Part of a small language model's weights.
Architecture: LayerNorm before each block, learned positions, biases, tied embeddings.
Each number is 128 + 32 x the weight over its row's rms, rounded and kept within 0 to 255. Layers, rows and columns count from 0. Numbers have three digits each. The size before them is the row's rms in percent of the matrix's.

# layer 2 attention value, 256x256, rms 0.0389, rows 179-191, columns 0-255
091:082084092105165118041149141145151133120161051196177151148123129127102121098114054145136171120102207129146080117138163120114145153208153147138098113114140138116072093170149141122133165129128088140162101086100113087135107116168085083118126159152095117105092096189136143156197140085067084132101142162147171087118133074122140112113181061171180210069140106140106082107147120150098084107128145150152125117063139153101189132150112098092126083089146151077126076158139223122170140108076136099096166142148120129171121161143116171129136096120128167175126143123159152131165122129126074110135131086148152109129146116116147148072074102090149191143129124150201104135132135132143168110074095081121133108172163173092143037135137167139133110133154126148135143133142143135074143128134097
109:141157115143121131185132148126154120128109111174148162115093167123119131117134183167156108129145020137123202138130064154106110167155086094116119132086147175104084168168113141108063128121101140149047175115131140137059100122154173236119144154169127151137107144083129127150111124177114144141152113144090133108104130141141144123107099135100181070192138096117114128123126118095143170145138111126096168130150149112206068119126074101135162195155107128078111148150089039132091130107101091140103130061119123147161144086140135151103132141138134109196081107122113096135120141052145116153125146114103077180106078142141119126171144117147140113116124135255156140140137127109104135076199122215134099121078147127173145074175113125140111156116144136129126150130086098126117098158147128
100:092106187113125193137145105108146107107169140133134116086074100123168134155096159093131078130096229155137087105122166077115104142084026145142145124082087152140118113152112115091116121112153120132165128113143175079174149121184141129141178088163141120195135161087108059088140115081121164124078109136138155116120154086140127134063163138175137151110111160120132076147167100152184223122119114107124176102108160127040114092120030109117094181088062135133141141072148138141160066171139122151161158152152153113163106199148124047095110123082139137150104144139101210129164134151144126093140158117093135067075166121124126134097172123091098168162111151105117134150139117124109142159117116135146162123164127164105106079142123149118133103163154158131143158083118109164099140153112089
138:055119126121142087137036125091140083130118067105106109133125191117026158109167176157136164143163099106134169111119093124119144038117218129140153148180098118152138141169132098135109108133127139135170122134060136142099079119162164118125147126152102178100149083162104147175138119134121157105174106150126141149126107186131132142193134114072106168108125103139123160103112132158151061101160133127177130057116164122090197158154183147138096140133142131095097044134152156132156159105063113094005103129123144128172107083121151202130133145138142130160120146111106130108119172129149141157128128108110106129157068153129125117125116152085168075185153095086136139160081152110104129162152170125120110124134129138208138095091153095115150130117093120139118122156121149074137178061135181
104:114113088122118137103114142142125140179136137137147142100131082133188128182197147170115100092139172117134081134184089136161133150112127071137118138140191113150109096095130146127125147105128129124090108103220132199175169128112154059126112060086158052139115177107122197090126176155122149163131135098107126114136120108131155134141131166144139150080174135163138096108067133127138155112134100120166129170116067083153103132027127164103134148126144089165136192139120042123097143113122144127142149000151174075168127076105110152156076135131105107046145132134108090144153096101119071133149133102108104123116146167151136127129166070104094133086105135116073144101155141115158057175107102086169106111129193146172157141098119134143115151174098129133106114109129174150081134145116127
110:120057052125138095105120147185167180179182127066132091102112084143161113141176128128134101147099176132133069107134095102148176176111057139156090133119113161100100078081100134108087238122148138158061124122162163138123135135113110077145141114102189136153114156140156121138160145100116093148131166064081136128138149085108135147084136166140135167158151142093110040120072099143111094114054134135092117179143107145174077140078158102147185138106032150123162161122131115132109142140147142151109157065169123112150159180103136127086139133133128146109120087073128138095150150128130136099150116083078120155079187114119118142131148042125162151113159121159154135123121119145125116182115103126134132133191166176202136142057072162139150123125154131157128156106116149132073123175101145
120:144129020197085158151148115153145131164183148210108109091090131102147056126122066170150136135157143138111025141123122154165129170138077161155067105092151181207082122107110124151151162132134100137095145170180142141088136115074104103163139111148118184116124117187150103087153136136102086135137157102107117151136109076113157121100142090150135120138146151110102123109126130108115069126130118127107122162150176142179126107108083107169153125121111125093109093105110142127160116125154161137132144147146092160133138106134168115162146126097157146185096142078160085166109096102116064136125147109157119158160162088163107128110133118187123141136116142255199150135126137132150108101190098058112092098149156150134193093101139112152136170080153115120133135092132149132058114185070087
104:095102194130127125122104127103130107125101066074141138091044131098141174131107171120086114168193206146131223112069162085145150061105056135156144100110134205147161126136138109151088102140112131136149166128121154069138103153206163134126159127131124114162102143112117054164131152094169138074100089130122128152125182137132136125090098150118181089114126130121151074127132159136120138127131127143173152061062110099090079150111074143114150075136081122132143137129113114116154118153099088151167115193127163144082125198116157066076136119125135136172073122153116194099138167164133142087136162127159151072096059104141138146161125132060102159126194134075125146147109137108130127164131223109139114128152131108157075124160118159081146149121149126119135153098145060100141116156131131
138:124060170082172089060191145157115117123057102101135139142155095181161129102124124142077175072069170127117150113135119084098134157143125148134133128119218143067106134132119128126153150120098115130114073090080094136170181116174073089083141156112081133140079135186170117091140136087167169122078131113117139118124190128132115131111136129157177155104140128124147102136094144121139156136122096134133097202000097169092093117155166127094119102127148114108096165146114130139140154145120128162131168169139151165125127219143074062099098117127127177124169103198150154088127135142123134108151113124172132074108121119101154127163070124118174167078115140069075142111145112147130125079109196115112114136147092167116099115139116157150110046131166115147129083112133134133110120136100113
120:177196187134135137187154128053116092091149193156080112171142112119086142114074083072100133115114026132128123106131128100091137156146139130121143124093077102099141165128116119114125105125130147136165156099161176079126110134150130177142075190155153126167115099071114187159111124141093166113110100190185134109133185160124114127137113136091143091120082114144146185133147103121150136125107181132117151057196179144172082125134108107100095112186172108115113144129143159106113099128130129078100130123106124116155145145149108097084157116157138114183141105113154144153180117131138211131156089115090175164121066136133126121095185161127109096120116106070116122122124102130108191136188141210130198127088065088113147138181128106140137131197088116145130141143132099135244146125153133
136:144117083192103170136185140159118151142172189161105095107155086134158050125067060079190119139077161102107037129126135081125123181083077187128115129110089167108100086129128128106117224131139136121083159144168133159141212096058102115119092109108195158156111160170172116082139123110099140149127142071088118143141105110121129118077137146163047125158131119114112137125129105095114155136048131118061130159209181150184071127137130077189142116146125133089154179121135160139095100173179136130133152129157085155133149152104150075144152106114139129114154101079136095179179084134141111124129144129113121169154208107142109104146180089152107163126143140165124135148120131112149138118179109137124165130098117171126181100121117147160093118073139119129126105112134140165102124159114126
114:142105156141143139121213134149153110100143247116130140138146084148142101161073107099173103073133103136118061112149150092108132159074164184126153145098134120096108123113155098098098138110124120154113158096170110104143188128111097120123125143164157074174140118119148175029136114117121177151091091169144159117140168097131126139112134109181131106087119148112130093148136097128130255154100110140127134108141112146141081087086125132097136138150144116131114158136128162163115083133148113111119140191129121134181083237135072088123109093105051150137197102109156108208138113140121090124117119131124113172096147146130127130089110148161123131086055150085123127108193117137136126063149115088130212146103093142079153149142123202164128092151105143135130140137148112186086127169127078
110:114135160069147177106104138075135122118146061133157113116048125082105157151116145133092096163080173152134189119084140100090131106072057101142146108137113172136137131190156135135056117129148125147139136107145191087166106124208186139154128089161133092136112136043082066166146111116112148096119095168112120125144156134141159139120116120117120128090092112136101100128138141131182208113161126143160171029094139120056116150154053169107100174120101142090152166094149135145170096144113116169133125098124133167160125184146133074069121126157122119171124161114102196051131167143137123119110107127076157065064078125155138115116217115099141112155138115104126141158116113115110132219112139105126113125124104136159116130146126114132189132163152116121125150068127069121168143105114162
# layer 2 attention output (transposed), 256x256, rms 0.0483, rows 179-191, columns 0-255
092:160149115188121107184152135078112156140094158142135132136156094155105153182161099114122117105168113087109135109081071111062101126086155163119107127144159123087144129102134148149142134084100155124186067101105127154114145178144161101122121132081102079146121124113123153164087121216138137113103137115126127169108121130138127173102149191119120108230183090207129127168131153151109118111146177133103106177174135134142149152157144150125132111172117114166087113108070121115035156121158093112104093126163098173131157136115122071107116148166106096081126108150097128171050161164111116159095172125066097123173176178131098058155139103139140112136149168126081157069078155168117073039120151180145136170122134122109091122056131144162116129092134119141117141111108055128056149116141191
104:143134129122151106100133124068119101108084105133068082137158107102171126095092132096135105146127176162085097126109143154138131100153107117106133131117143045136167140143136130149074079190178110147184153156173146031171127153091122071111095112081116154140146134144149132087128130121157132133060105129157107112095152115125136108099109091152132147103063111104207075141164095170138109147180087114088174141104156161118174097122136139137133152098201091077137132121159194145144143105183193103156186175080192124092155114083147102146079103144103164147086165095155158164143153165113087116195110074143100106111119103139103195124131183134071156132115128079086135140160131101133095182100138106089119181118154131138138178188126104141114148098136147113106077143170178175198155167132086
106:150152155109100003131191144142149127175061057149116136175164101126112159146126135142090215127167067063112142143185108129104141104181078108120132118113148101040149123129159151115127139098079141125136133134108091142092143156136120123106094114129067156086131117142125210154076120147173097136119120078187085173164087145176107161188093153120122102155214080139111175140108163087090074134177101144120082147132124165167158150134212164125151084133110109171128119143132086110124144113144094065150112111140113170173138121117147130125145113143069096123140047112087102175144110170126143145136136114127120155154141126142180144097154139154099099098148129110094164164103115154163106136098123164123154119130112111161137186078118107155146141085098070099100135067123153111103107072121151
129:165123118174119199186074111181128159154177251114160121156078132131156062178118090129160147100101140194136091111109157155133120123105179115147068157093136120124134117159078114163132140112151107126109150120090180077169110110103095152145127168094158095150095164191112069098174172153091171113105154164102102110093140137108179121054130052119158120161139150112128095137092152202099100108128147140155151151128116062097077183138090109195168132129138118110113142123083105122092114163134127135121140137166135177078124172077157125120129124138126184113108165169129135121130134100136084134121102149150131078126122110140138140156102128171139153151131175178169086118208100101117131066073095108101100173132118140126136051106121161096084129170099126143128081137117076166132114088111067
103:117156163139104093146231126107081085100070126093136165147164140147167110162022129096149123157100083151122099072137182102129119100227134125127076117140146162121153152126125087136089102175151153135170158145133126089126131124114133127060129116114115086100157088114158102205144110107166088151126130131139123107129158136089078132103092101097136142164102114086109097200149095130108123109070106085077156145115090134088156103146125184194173141129163160062150112125131161145186146098141175137143095072132134126135123139157089129154137134120166103160151062124123178178144151143137179147120149104136119146104176043132111157133111193164141121195109126113120146063126163104131154073169110137168133098132092149091136172122131141127118121022101160108078170142121174093128134127178136
109:113220153105131103135176126080097102121039125143192107166159138169098152160075166090135119101162038079091119127179126095081111164196089108141132134086131154100152127092181112110069108130150117133190166116111135163097133188150175120114094085105114039114109115096148106149127134156145090120108177110141111135158110163127088111121124134081161090119138098157107200149130120139086110140150151118091128134106114179168172149108137173149130129121151152107123075109136130153097133077124095078120084104093125125169144101119143114162079146113179057085167136171124155202083165145143131188125127164193102132111138110115094109114164146153123120130132171122102197079079140115108182080152143165157152143078099109098124182082108141166139130071085162118148116109138124129092147171171187
118:143138157112176057129153135064097113144090092121150143151142107122130212130120155082155143150155116130122161129149115124119119143131143166062200152096123081139113124090157144101080122154124131124159118063140115157133125202186152107102114106068105098147126100089118167150075126133156117105082179125112135132107150141127105138109154215116120144092162141117128192143167122186138149175147125166033153124111163168126142116143165134096099155160126099147150153129124132165079136087133083142133115113144156035102137083134107114141081167147122147128108118128115140209076148173078072108116106129132128145117117154063126145106179109102107115100147120059088203118091169150057081127128199184166188122093141091117102175127126159166112109062113119124161124163161117068113170143168191
106:158157137149136099162117131120163131129100128088084109185146108116120118140096120114118209142124059147139084147147140107070099129173123147172138107063133045085156106152119138126148156091162178178135142115123150133117175167060086170091132106142151149129138127156133154109116192181095138092172112063129083103147072147177134132179104077123111090105168069143160133122110212116102094141150142107163066168148121150159162141146130110137144080072088167157132093146186095102099117125180116048113121166170114185142114122126192116131085138138120090130159063186139128137159108112152062181171109107091071119127108132110179122124129133187137084138143181176062150132149134130153156119087081144103128182125134151096124147094092096145138163129117127075114068078123132208132142131114101
127:121168117136115140129185138124121155162122080151093131094175131092128139126152151071090078144162131078133166110139093117112106128133071206109084082193174168072187141135112163140141166114083192098200099177114137158109117080120134174154156134167150142147139173099143117202072138194081120127148109148099148135140111144105137111187109115097096094158133106164084178123165150053092139100112157082144079136175170141150136101147074148060154135088122156209116075133153161094091097149136112104106047139136107128129091115117126127086134092095125059132213113090108089107159122124139176157138208136105113116160192127150129101107121127136183108104119110153111117114091137101125142130144088165132133132146138083083114146074165113152105147137095122114084172082103185120131097122183150
116:100115071075096145080058118179157132154131111142169125090102197135156136104206113149147136128133206136125162169116119160204139122099088117160102139156077150118158079174156153143174084127095103114048106193107058093119115089115114083153161132165131181108131134141126128059100106081187090156160074108172097192134134148196166152110147166145118121121069091146164097089100162104143182134156144113134092111152123088148138150086137103139134131110100122090144149142111091135142149148109111119159171153118164200127141142150112134146157062130084144082097159117104061072130128128131155098124167196133128136135125154144112093119112126117086142100096097158169065192175127153125088156071122129102103164168128119173161103145131135114184142130189158138117079146120125147149067108078110
130:066146144028152101054116132112115106157109056170148102100138151105121197071170160153104103126183143103116171148158122139162157201129071105109141160116161147123086152083173120075094110141116094127122118152133083137077141143190161118160112121116124128087103118125111166098095092086190075161090175128142131153129154133123097137177154142103146096083148144146130212090133099146123115165125152146108092085113115157116171093086138143075067140160144134129139145130131128148114109102083086160162101129087154033154092094148126167152114128158139135118129140096105126159091155153132176114093132168158132163138110135068090141076146117109114138111143091095159164149059152128122135186150157110103127079109133055148101195143122161142170108111148133147159209150171151052142069152145184
114:045137120058115084103186131128143097174117062188152180116161167116127144107117168128094096165137201124123192128119141137140110138130060117093115142154140173120107141155111162113159085125062142140114110136144076115106154104164165120160142105153101166093149121114149152127093112129176069151181124125139116138122113140141117137170118169180117141138123101158093207106162150066132126151126147121093106128125150143125140143118187105092123148146152102169122124120122108117135167103109120154159127112113174121144155106150122102150163126128080130100064117053105047121167140141126215083209235142128138147132165150100138088100133143086093118118110080138120103153043151143185097188107158193117147094156097074183119167127122113124163107094123140139142160107146167025138079099132149
108:177120147155114082181116083162190145155064156107102093155137157117156109125114142139124212115163086131126079135179129147121148089207104118164131103114127106068145138132146118107124110085088168131159144172084140109104134169082120129104117131136088134104138103175132150111049151127161142113124109056176108160150080135185116138145101102105133075145197108153161108137067222110077081117150138115126099143142130140138184167136154109194157080072103161088136116181149066121119148159191138038157122135149149205135155152115179116109111106145116093122124088180136099193146110139149141161124132098143117131126117112124164138104133170187091140134118170139084133142151089155125093102071123129075124209150127174131113152127085141118107148095091103106088073060107112171111117087108112
# layer 2 attention query, 256x256, rms 0.039, rows 192-206, columns 0-255
093:147100107110140113122131092112143141114183095166152149163122113128142115114126143062098035147101100106156134039147051108120085111130072116113109155187095100133104119144162110161136123148171192088114091087111127109137157103123125072174156123124144118153121155162148106099076137115152166067157165132157200156250129124124122025162079118131188175081151130180136079155135159089148130139098137169107092081139132110117152123132152166137140103132144148117128093171137132166139123110164130150113167141049120147128138144150107067122072164180125151113129177173068121162162115099117159107064204067153134111143135151129075172142112078126126158105124145077131102154121097174152110162168140139097110143118123102108202155123143137113152111105137089135146107112078189128148107111075095
073:120078162141113103124122124110105098077174115126079135151127107151130087107146115145136072117109138122091091121059093087102117102086161126077095183181132106131106125192150172106140096136173151107071193146121106109128121087129148140137165144095060102149157114176132101132136119093118082103138144137166113116191095160122145020129108107141118098101103164205165080079126122146165063129134146134115140136131078134160096063085090129142063131112102124106100079070160151152204168155145119168146113084123074132160132153116073141154148125129120187157107147110129138083143148095181138179108081126101131151127096147165173193158113106102109107122163103164119128161168115142137162150067129189080143158099134188165103175136171134064123111119177112060123136121070160145172161175114165
055:091113118117136170115096111127081190134143107153171129137165199118103155115129156104102121091123184067100174141100080148123109172101142124104104101083158108210097145130127040147162106112088165118142169128164110115123136122081100158164110185065109144170144164131160120111143139071103137149115085135112116111129144113159164142118083119159179182121135132148090091133142113156150085138140124126151132130159119048098077170098132147185096165070127200160084204206166098105167103095129124204148075162135169087169151121148121141144172122113098116149149108130107159148163182167130158154092142105113110156101107136140149139110138111144124065208147118155118102155127102063117045151137097097108153076121189187097122130088117125128073080148110150128151132105132129126182109192083154
052:129107118067122123150033160179154135150075112109111185187116112087073127183156130097106142120091187112170095165110166148096151150168142158177158112135147107171164072123111139094121105150133171121157103131144166077123152151139096162137142168089141125096119120128108123103116126161168149120172131074156057170113130164086107136118197079123139088140184144142164088165094121149123116168134139166159113100133144197169103080123086142123109110076127125149080119200104085156113127148136157146128138186154134147115124102151075167134114109071082110133119147140074153147071165070130100065147085143132163185165119138168105093142096116147080124108147170158154157149174140123171155149118147193203117190135138138124079068199088131152145140131142091148083142137149145162118173070068108
078:147156132135111128129138110129119124124102168153159113103172173097130202118164159191139124129143125094171127138157086154175129156132148163144132111086160175107123115152125114121092092104068058087150142108161193149087108153135146094155150140109169128124125115140186134075070151169135119137115171133135105115099149153068128232095136125148144156138138097098095141153108055094165139100176090190121123128188134164050136150127158138120132135096122158128144171103145093037108093097115164120072115194144142105113085136103124156098132118135164051102096151111114103163125128134092162145105145123126093125146111127172059056108122135077142132130150130171107166153089129133170111143114110132195170135170150148114136122107106146152161133137186068181191082167246139160130173071154147
057:125128168104100082144097175191126110146127105135123115118128136098103109161113075108195114163091100073074142171182123132124120115153069145090131143090187107100106167124131088096110114143133137117132137143137125137140153144149170125158169129196143152171077121194097140115100172121143077133084122153138123092181133142155083137149133088223160100134047139135110145122114143124149043140124050128118111127183094150149156124120119117099123080146113181146092128104130119165136081133118128104081125101135164146081153149148030149173137160164089144099110133145092212164107128097106125136078153156139128142147104112202143054132141147094163076132192116105171131162132155111078067135180126116122240170155141096161153107125081124107155130081169116117099087147106149152168121100145173
057:089126064068146156130177135073094086070130163135117162147152073141106197130159072159129137196159184183126055118128164110173147139151080097161177160199121163102098080165093141144103158133090155185128144090147088112130097085111108092140137082086131155064200128114116106203145114111133143126136215094134159084113130119077175150135078106106149059155104153141171121103112162134155153145123103132154114138105167110132101076047147115150132091151099137132168082075202136135138097194144066157164131154111173158130106153125164143130105153119104136112186160151151094157144152077146130137135184150137126139099124145130132126120155172197114135164124112159175131105083103121126161066089124163169133145154129100097153149114162135148115117138151089078126114093125125084146145110086107
101:173148146131090104137107131128164149140133131086128141085139183104121156142152123120185105162113122131176123111159111167120098138136126105216133152156138155113144087158130114143139125086104000112135133161117132119092127117116099075119095144153124142143116161143119164116126169169084150121135089110134097109096120156070186194114234134139121160136139089162171170170090120118136126123196183139066166132098135134123125178097109128098085126139152118122100165139105158099085144110095159120107108145080119123103125142168169168130106120137161100145130106133147164086128069156130099133104116067169149134116144079154044025122148121109096135141129174115144103156101125177043108160115096081221105153145081169146158084131095174169129113163074096189158177094200129100112121144137126
081:165141118120091124103123146168099145119132140155101128131168090100170112120130117121077121197139136094162124075142119129133118104127142163157136178165110118114088114131087109125143080163177153100103191084080116105147135126155092152089184133138130152168158079136144123116129159090110100140133132098116143127251110115085136000104086107151110117156118120178143117160130124161138129100150138121130108158104158111146152133167117119116135155104079112126083172150132153195121130128169105117159132098062142109182124165143070152112114189190137145103130114155038120091116080122173132127119094177141160167130089164140091255137094088109128109112120109099146148108122087148113093100138101141156118103137109151100150117118089163077143107133121091124168095163030108135136150122099175
075:073088105164085115163114125134119099147145166118174114172112090132131110134151159135112131107109117159102088159117077180093156098066145144120139057140097132144140140117182121167130108138134190229120115094123090148059168151122116105165115155153089161107168137103160125138198102134092179095151082139166164077045165092220084111135117137136121117168122220206109141101098121131134121157081162029115158132123144116146133057116132120165151136127161165169103120135083147141105110117134134160145169122123093150178115095130168108195181120105087189123102122150106182121167178159077135167137115174115134142094122144126217124153133126152140174102123128126145151151109176131168125146092163147108103165110133164148152106169147156096150147148168141058104167136134148089111078123148131
081:108130148107075109143046115165134085122140135135096206111142105140150115109118156104149086100100097125178166104133154125121109098154103153084092166127144143119099146117151142133151109118135130031112117108082115063151127117147082103164143102120112116098134120159136114140060167145123111128176148106135161144201147128113132084146191076116167156121141119043133039140090163091115069142136132138118141109138112148132096159142093106140095134144140138128161151122134144117156149156131130084137113125045141124120137123175072116111103172150091105130132172105075156112112083142252075098155067062141098166136141104128031162184098082089153115160086114107128136108126094105092123127166129153108109168146117142118129163077079118156153116087072065184213134111058127143133138095114137
092:143094154178164145108124141188152144135134127131147135130143146149106148122091143133132137138146129130188050095120143130155160097097112133190189175150132131153143088086177125118126109073088000095104118103120122147175100124165107102136127122212144125133098101119164127150070152182130139129080139134051118088100108066098205203117118111169061145105102063096110163174144105102092121113202144136141137089141151081137135168160153092097106180123146132122106135171069094101118144096147152097129102125104141075122116111120115150138080143123159139113138104096190120121141092139147106140081102109085140110123146084170083029116089138143163191143152131110132081118134137108127094161086107112193159097126116138143171154125089117156114156138081114201185111158176149148138119141182154
075:124122160139094106094163121088145104156119123144133083070091183155140136134156120133120140109147094126136074099098137145132160127147114139150100129093125167092170132184121132099124117148077056173069074100094104090120105147058115142146124089127148087145152138152118140138110101119129099213138167132088068119058141120111191180096077158141147137112171171123150154160147138179155122114195165056100109159130169073118132154150082090090071114136163114149092128109090171110157144154140109102113129097163095059167129153112105133124090104149164088180094104124167135143107178159129130195106076099140155121078112146116144057111151133148102055169086105144128107144089143137208118090081138144114179134145085139125089155159099125158169099144118152175090166185187044137070135128174133
096:113097127159120116137147100136109110121089141181069111113152139102110165129125119127160129105126123085187136119114149158124127164144136139158107183164135094056115157107143110084144107105148037041155125136113136133126130115139113076110108143165139110089095125160110112100071159134185116122112171144124086117176138085044191144114147111110158122127136043044139115179140125115128146122130132184124174109135136124213113188110116116096134145105100133147059144173135134138124200161140186108115091131094131086138104104148079125117075150147130116113134117117054141110114126165220113151128110099140153103139148095109084094145115097070076119080125136123138081183183108161137135099128161147182143128142140107165191139065101151099129126113089055233184078118144155141113105134080175
077:088096092147160154099128139114128148167132104155143141131129143131096126130090109129117079123178181095081096149148091123152133135101131116086130090073163123068154121089076123155100112143139137209144167170174124146099157147113151117102132138099081155137162115131143117195128118149148129128092106156163100150020117123194088147113159156161095174117139176154099167136090071209100160075090147030109105131116107111138119101129190135115134111068121152091130132125121161133085114089134088137189111105189109178105174150113186130129176089152146138156106152114208148131132171076090130094121176174180105154105068148098173106138146117092140104124142106115166138189073177099102129116137184153095134130103126156107122130163181121141058150115136135134044150114158112131146120155195073
# layer 2 attention key, 256x256, rms 0.0388, rows 192-205, columns 0-255
081:079166077153128069126110125126146188164173100147117103142141137100072116132133099119098154160085160134117143124128101165138138127123107131167052036110110123134109093124074153192073130130139128151133116173119103149124116125122158152157124059121129163138182121080108118187155099091147169162152145141131134120124157156122108062152110128163102129148081112189059149115145099182146132110107081074133061166113148123122120116154105151118126140113165177078166095162124174151168071121161140099110095157136092157113132103113182127099117142064125113131130124127168184159100157088074132123138163177160123118095089146108166161197208106151113158123138083121141129093102169061117128183152139117123131145077115105121191170121135098179088119148192180056046100193108128098186139086140116
072:138098121149088105124102166126142124140133157091130070102136144159139105198148166105115119076096185131093139179150138165205115052153173176079149153143108149147129142149119057173104116148104142144107097200142135167151111144150128140176085090140104191109165156109170113190181119143077165102136136136133125101162109115113108110044120128155158122114094148104086143106082087165109085104088111060112162059148185151162129072181130153074109061114122108124157149095149143134101144131100113034182113135156099114158106166135123129128135131133106122121110114130178138113128140125117142130181109110176152133165078106086173116087124197139150128097119082134108144162147101132182145176111068049170154061080174141098124135151085092132105167134150172117140178112107150126125142175102184
071:101124190129112070097164108109158100153176063108089143166163143114154118182137128163081107133129135092113082180088101156138097118102153106120109153156134145141181072151179160110126114159135149127097147110154141175119196130145156084162104085164158180108130213099157122161170081140082153163137102107145129076139178143103117119085117111158104124078097176105194093151172120135124084110148135134098133139158122142089163192170153125140135076148151145036114160107092145171160112134148207129122094149127046084179127091131150126146139087112180149162129070128133182137130134114111147054113150085121099121086140135183130146069102132122110130150186148102082136130062136130159053177098127109191149110149172104170123166091104128144091108197154139120103133172121163077152135127124148
071:115124159103151143074120129123173115094145119136128175131180122081177135118142114092168113133121099130168127122150114112126108181097098133111182112142123119164113166112107176144126121102095065096079152103181113150106121103136123077128187132102097044147110117124143096088139065150130118079154137120160156123124109117068131107117123160134155117125153105138129130087095186064125106183136112121154175135149190106119063097150082109166063081078133144116123215152145137126142071158170120158178128141124156091149119117136133140089136052101154105081114059084177129129127105184073143041061096141106156161132113116174090070109072184119171101091117113156168160183153098172125176126118139074126096162149118171144098108111168141091162136098065197137130140124090186110100113106087092
069:076080152200179145145174155114129139112115125130111125107102149187139130130101130131210118207173108089104044152151099107096185157131130178137142098147119117108160121133114156151152086097114100042126146078100091098116105101186141101078126050116107132141117144147133076087142061091064093127116216070180161114108124143106121112137134149127079164179071148157059174161120122138135164114165140138075125149177147077161174173113109152097138163120132080107109114138133142158184159085153122108103071107087127149121105177099118105156134126131173122171120099124118107168211131144109100127112136123185235148137105134151118165062118136139143195131098148112156131134115147118149127109075173177137156107130131114125136181159196142180148120143098131125128121155133127104139130125151117
076:171107100162160170086108108151149138118154116128084128178133142101144072125127130120198124141139176105097146166142134125161072145120188098118150164143146072115192127140112039117143124105178123150094091117142102094116116121112171150115148175088141117126115123149102131094082144164100101183124166091122124200147076113185219090118083192150118133082187095110152102113166144150102087063145177178098158113169180159135060146160185147162131128089128129130131119150097103090136090174081145125186150132151078101068167109113095111105160090094113127099155079119160072100108080118176131132144118177125090158143135146075160110134138100161153184113165114166139097066153102086079175070115138170173138095081118144136155128161087132154127138129170128114104102125122128156136161101212128
076:066100181112113158070101091120121140132086099203088106237107177110144097109087130160134170091102077112120193075139099156171129098086138179114076149113118107169092147129148183121092173078105127211200213135158182106137087161127146136107131090061116206143124126097187168147093063128145138149115113151149095175125082151138150098137118112142104152116090148123107170089117132102191080119171104124107099143091172104139152162125193111164169146106067208113104106126183133143136127119142136113105095142147126123108063118130140112146098141176119075139118140131095099151132146104106099140081159123166157138113113130115089095121078137086140076152181121091132127126104121106149150119163185102164104100087130129183115122077119112133124159127165174122156082162134130090119125121153117
077:079123106069073125098138138113090144079181097107109138165134182179127093114126111152144113144138147143124152117116084172096123178168144185125085125153170105123133150131115131189151107130174217180059138118116149139139134134109162112158104090179097135104139163107106122154158153112136132074168159147205164177181137150086086081142183135154094128125119129163099079129127188099138157150148152093139072154167124161137164138112060157136141066132138144112131142090101126161110149152137111110092149153091115129120183138158141141174166188138145133087146099132075158106141156162102104168126133112108156122093132165199176188116125115114107123154071093150146130182133084140193128115197095097218138194145110101111128135141185114121165046105118115081159113112095170081165181079084108
069:126150108101098084128124178125107118100154121146121119126132096114103070162118123142108139158152099157135126120130158090165159084096118067108119106084142147082115162132140124094118118165112199168199127117125123110194148172112155144137107149111096136210118099140094162167146099135124105150076088137172140155173100160150100111120106132126145009164112151201095134157147166084205116115082153123168124158123127113104120055123125090141141208111141107142161100122168118168111169107155113182162035129106102167149165165139102113165190123105110130081152129133151153136164147125096103088120067107139036171107133146145182093104170134166077084128077093160180135162152154149118117113129134094084137115066150148089099142176155183155093072117147122126060124101134129107073169115108104
076:129064143105084145145137103182141162137085133120160115147146169099111086092156106086163130057169086150104152124161069129130160129156199069129141236137151098137122147154155081126133141122165117128157154158132115084146114178114122122176153133123152166147130124140094151104115157148065110104132089116094159173127119110128134188104138110095122081063134093057172112158096120115072104099125159115121116091092146150139079170102129053161116184102133124132090101136136146130117084086114164136047090049104128084093114119127150156110142138152154120101158158163182133121121083095206136148115147158178139114082165182129076124173064141119227139070131143152142115107133137075116149140164100169164187115110164108171091125159086155094081175134128134120124095110151132152166107093088163
072:110114132153025101137068115094087105114152164075090119169167121153117131098066166153112111125071178151123128144063119155108082137136135122074098140161062123125123129150024140190158111086114146126086152125140114110124095092102097120163106178150154094108133115134134099133090071109138125178148136111154192149138097100137109130144099098053147063117130152180092118089148164067123081124130173091104136157115083105074117070159099127144137141133141150125130193134161124153184097155181088095171146100139096148090196116126183150106121176130101151140136115107123137128134147096097122132103146130147110187132133147105215140175116082119126135136104031166133138141181111174180124118128137121124129153086161165135125104166189145131113089062115161076150093116077091094089151102131150
074:064073101094103141123106110145074118162156117128165113153138100170098135181111140118121145149141161181130159122149098123075173103117116126134095149083125106103093157119166125096153135132132170144119145140098141150146102134122131179175124129111136118141202101104111110071107193116101124075122116169189195095113129132046142142187137165148165146125154101109146123078119172107179139160099182112040123112162094171092185165076113108137124177184154135134138166105085127244150102149146137186090090139106087142120089097103120090139116224144127197103149124125099138130120175145094120103199120053153145123168171155117096140144189166184090080131143088121109164142159081131110155175177123119108139148155135151124141147111181089118147090137118141108154097136155112112111163097075171
072:149061160157137166073169115133067128145137162145134149173119155140143109144105131076104080065124113070182147156038186132119117167135154113118114215136170113148138135086204133128114144129081088076074136114124158121123176096136106093084130108172147155147158068082171135122136173121120096127162151075112116163149113080196147149106123135086126055136099141109147147132089126133084161089125166106058094072087146091111117146096148099106103024192104105128096111143072142140146078126105108155130155096122169137127129150105128131042137179133101084126128118136118086095131203135143150127134149132109145109133176088051084126075104138116130142121137094133100061181138128176107201139107129138141128152156108124120094124097119105184144154149140099093121180148124135161126170125174126
086:107112162133120096171092078134077109115145131125166152187125158184181107104123139137074078165101152134138133109052073111123144108121111171069174154071095093146121160157132121172072130185137199090111119115104129137138135111094095136146147137118145135155179103135128096133136139146127140124133140174151151180171083132153082096170081132155100036114074143183081139091130139112187134125120122124161110141151116133134144082131083125152129093169112123206138114136147135224166124115164149103081147131147157164136160148101116149108178181127134214144131109147100171151178160153083124176138141093121134149116130165146200156142102152155060141144151023148139147157150137118147126090184116157145136147068103142104109124153160141122092066087121079060077106136098111162187164098118130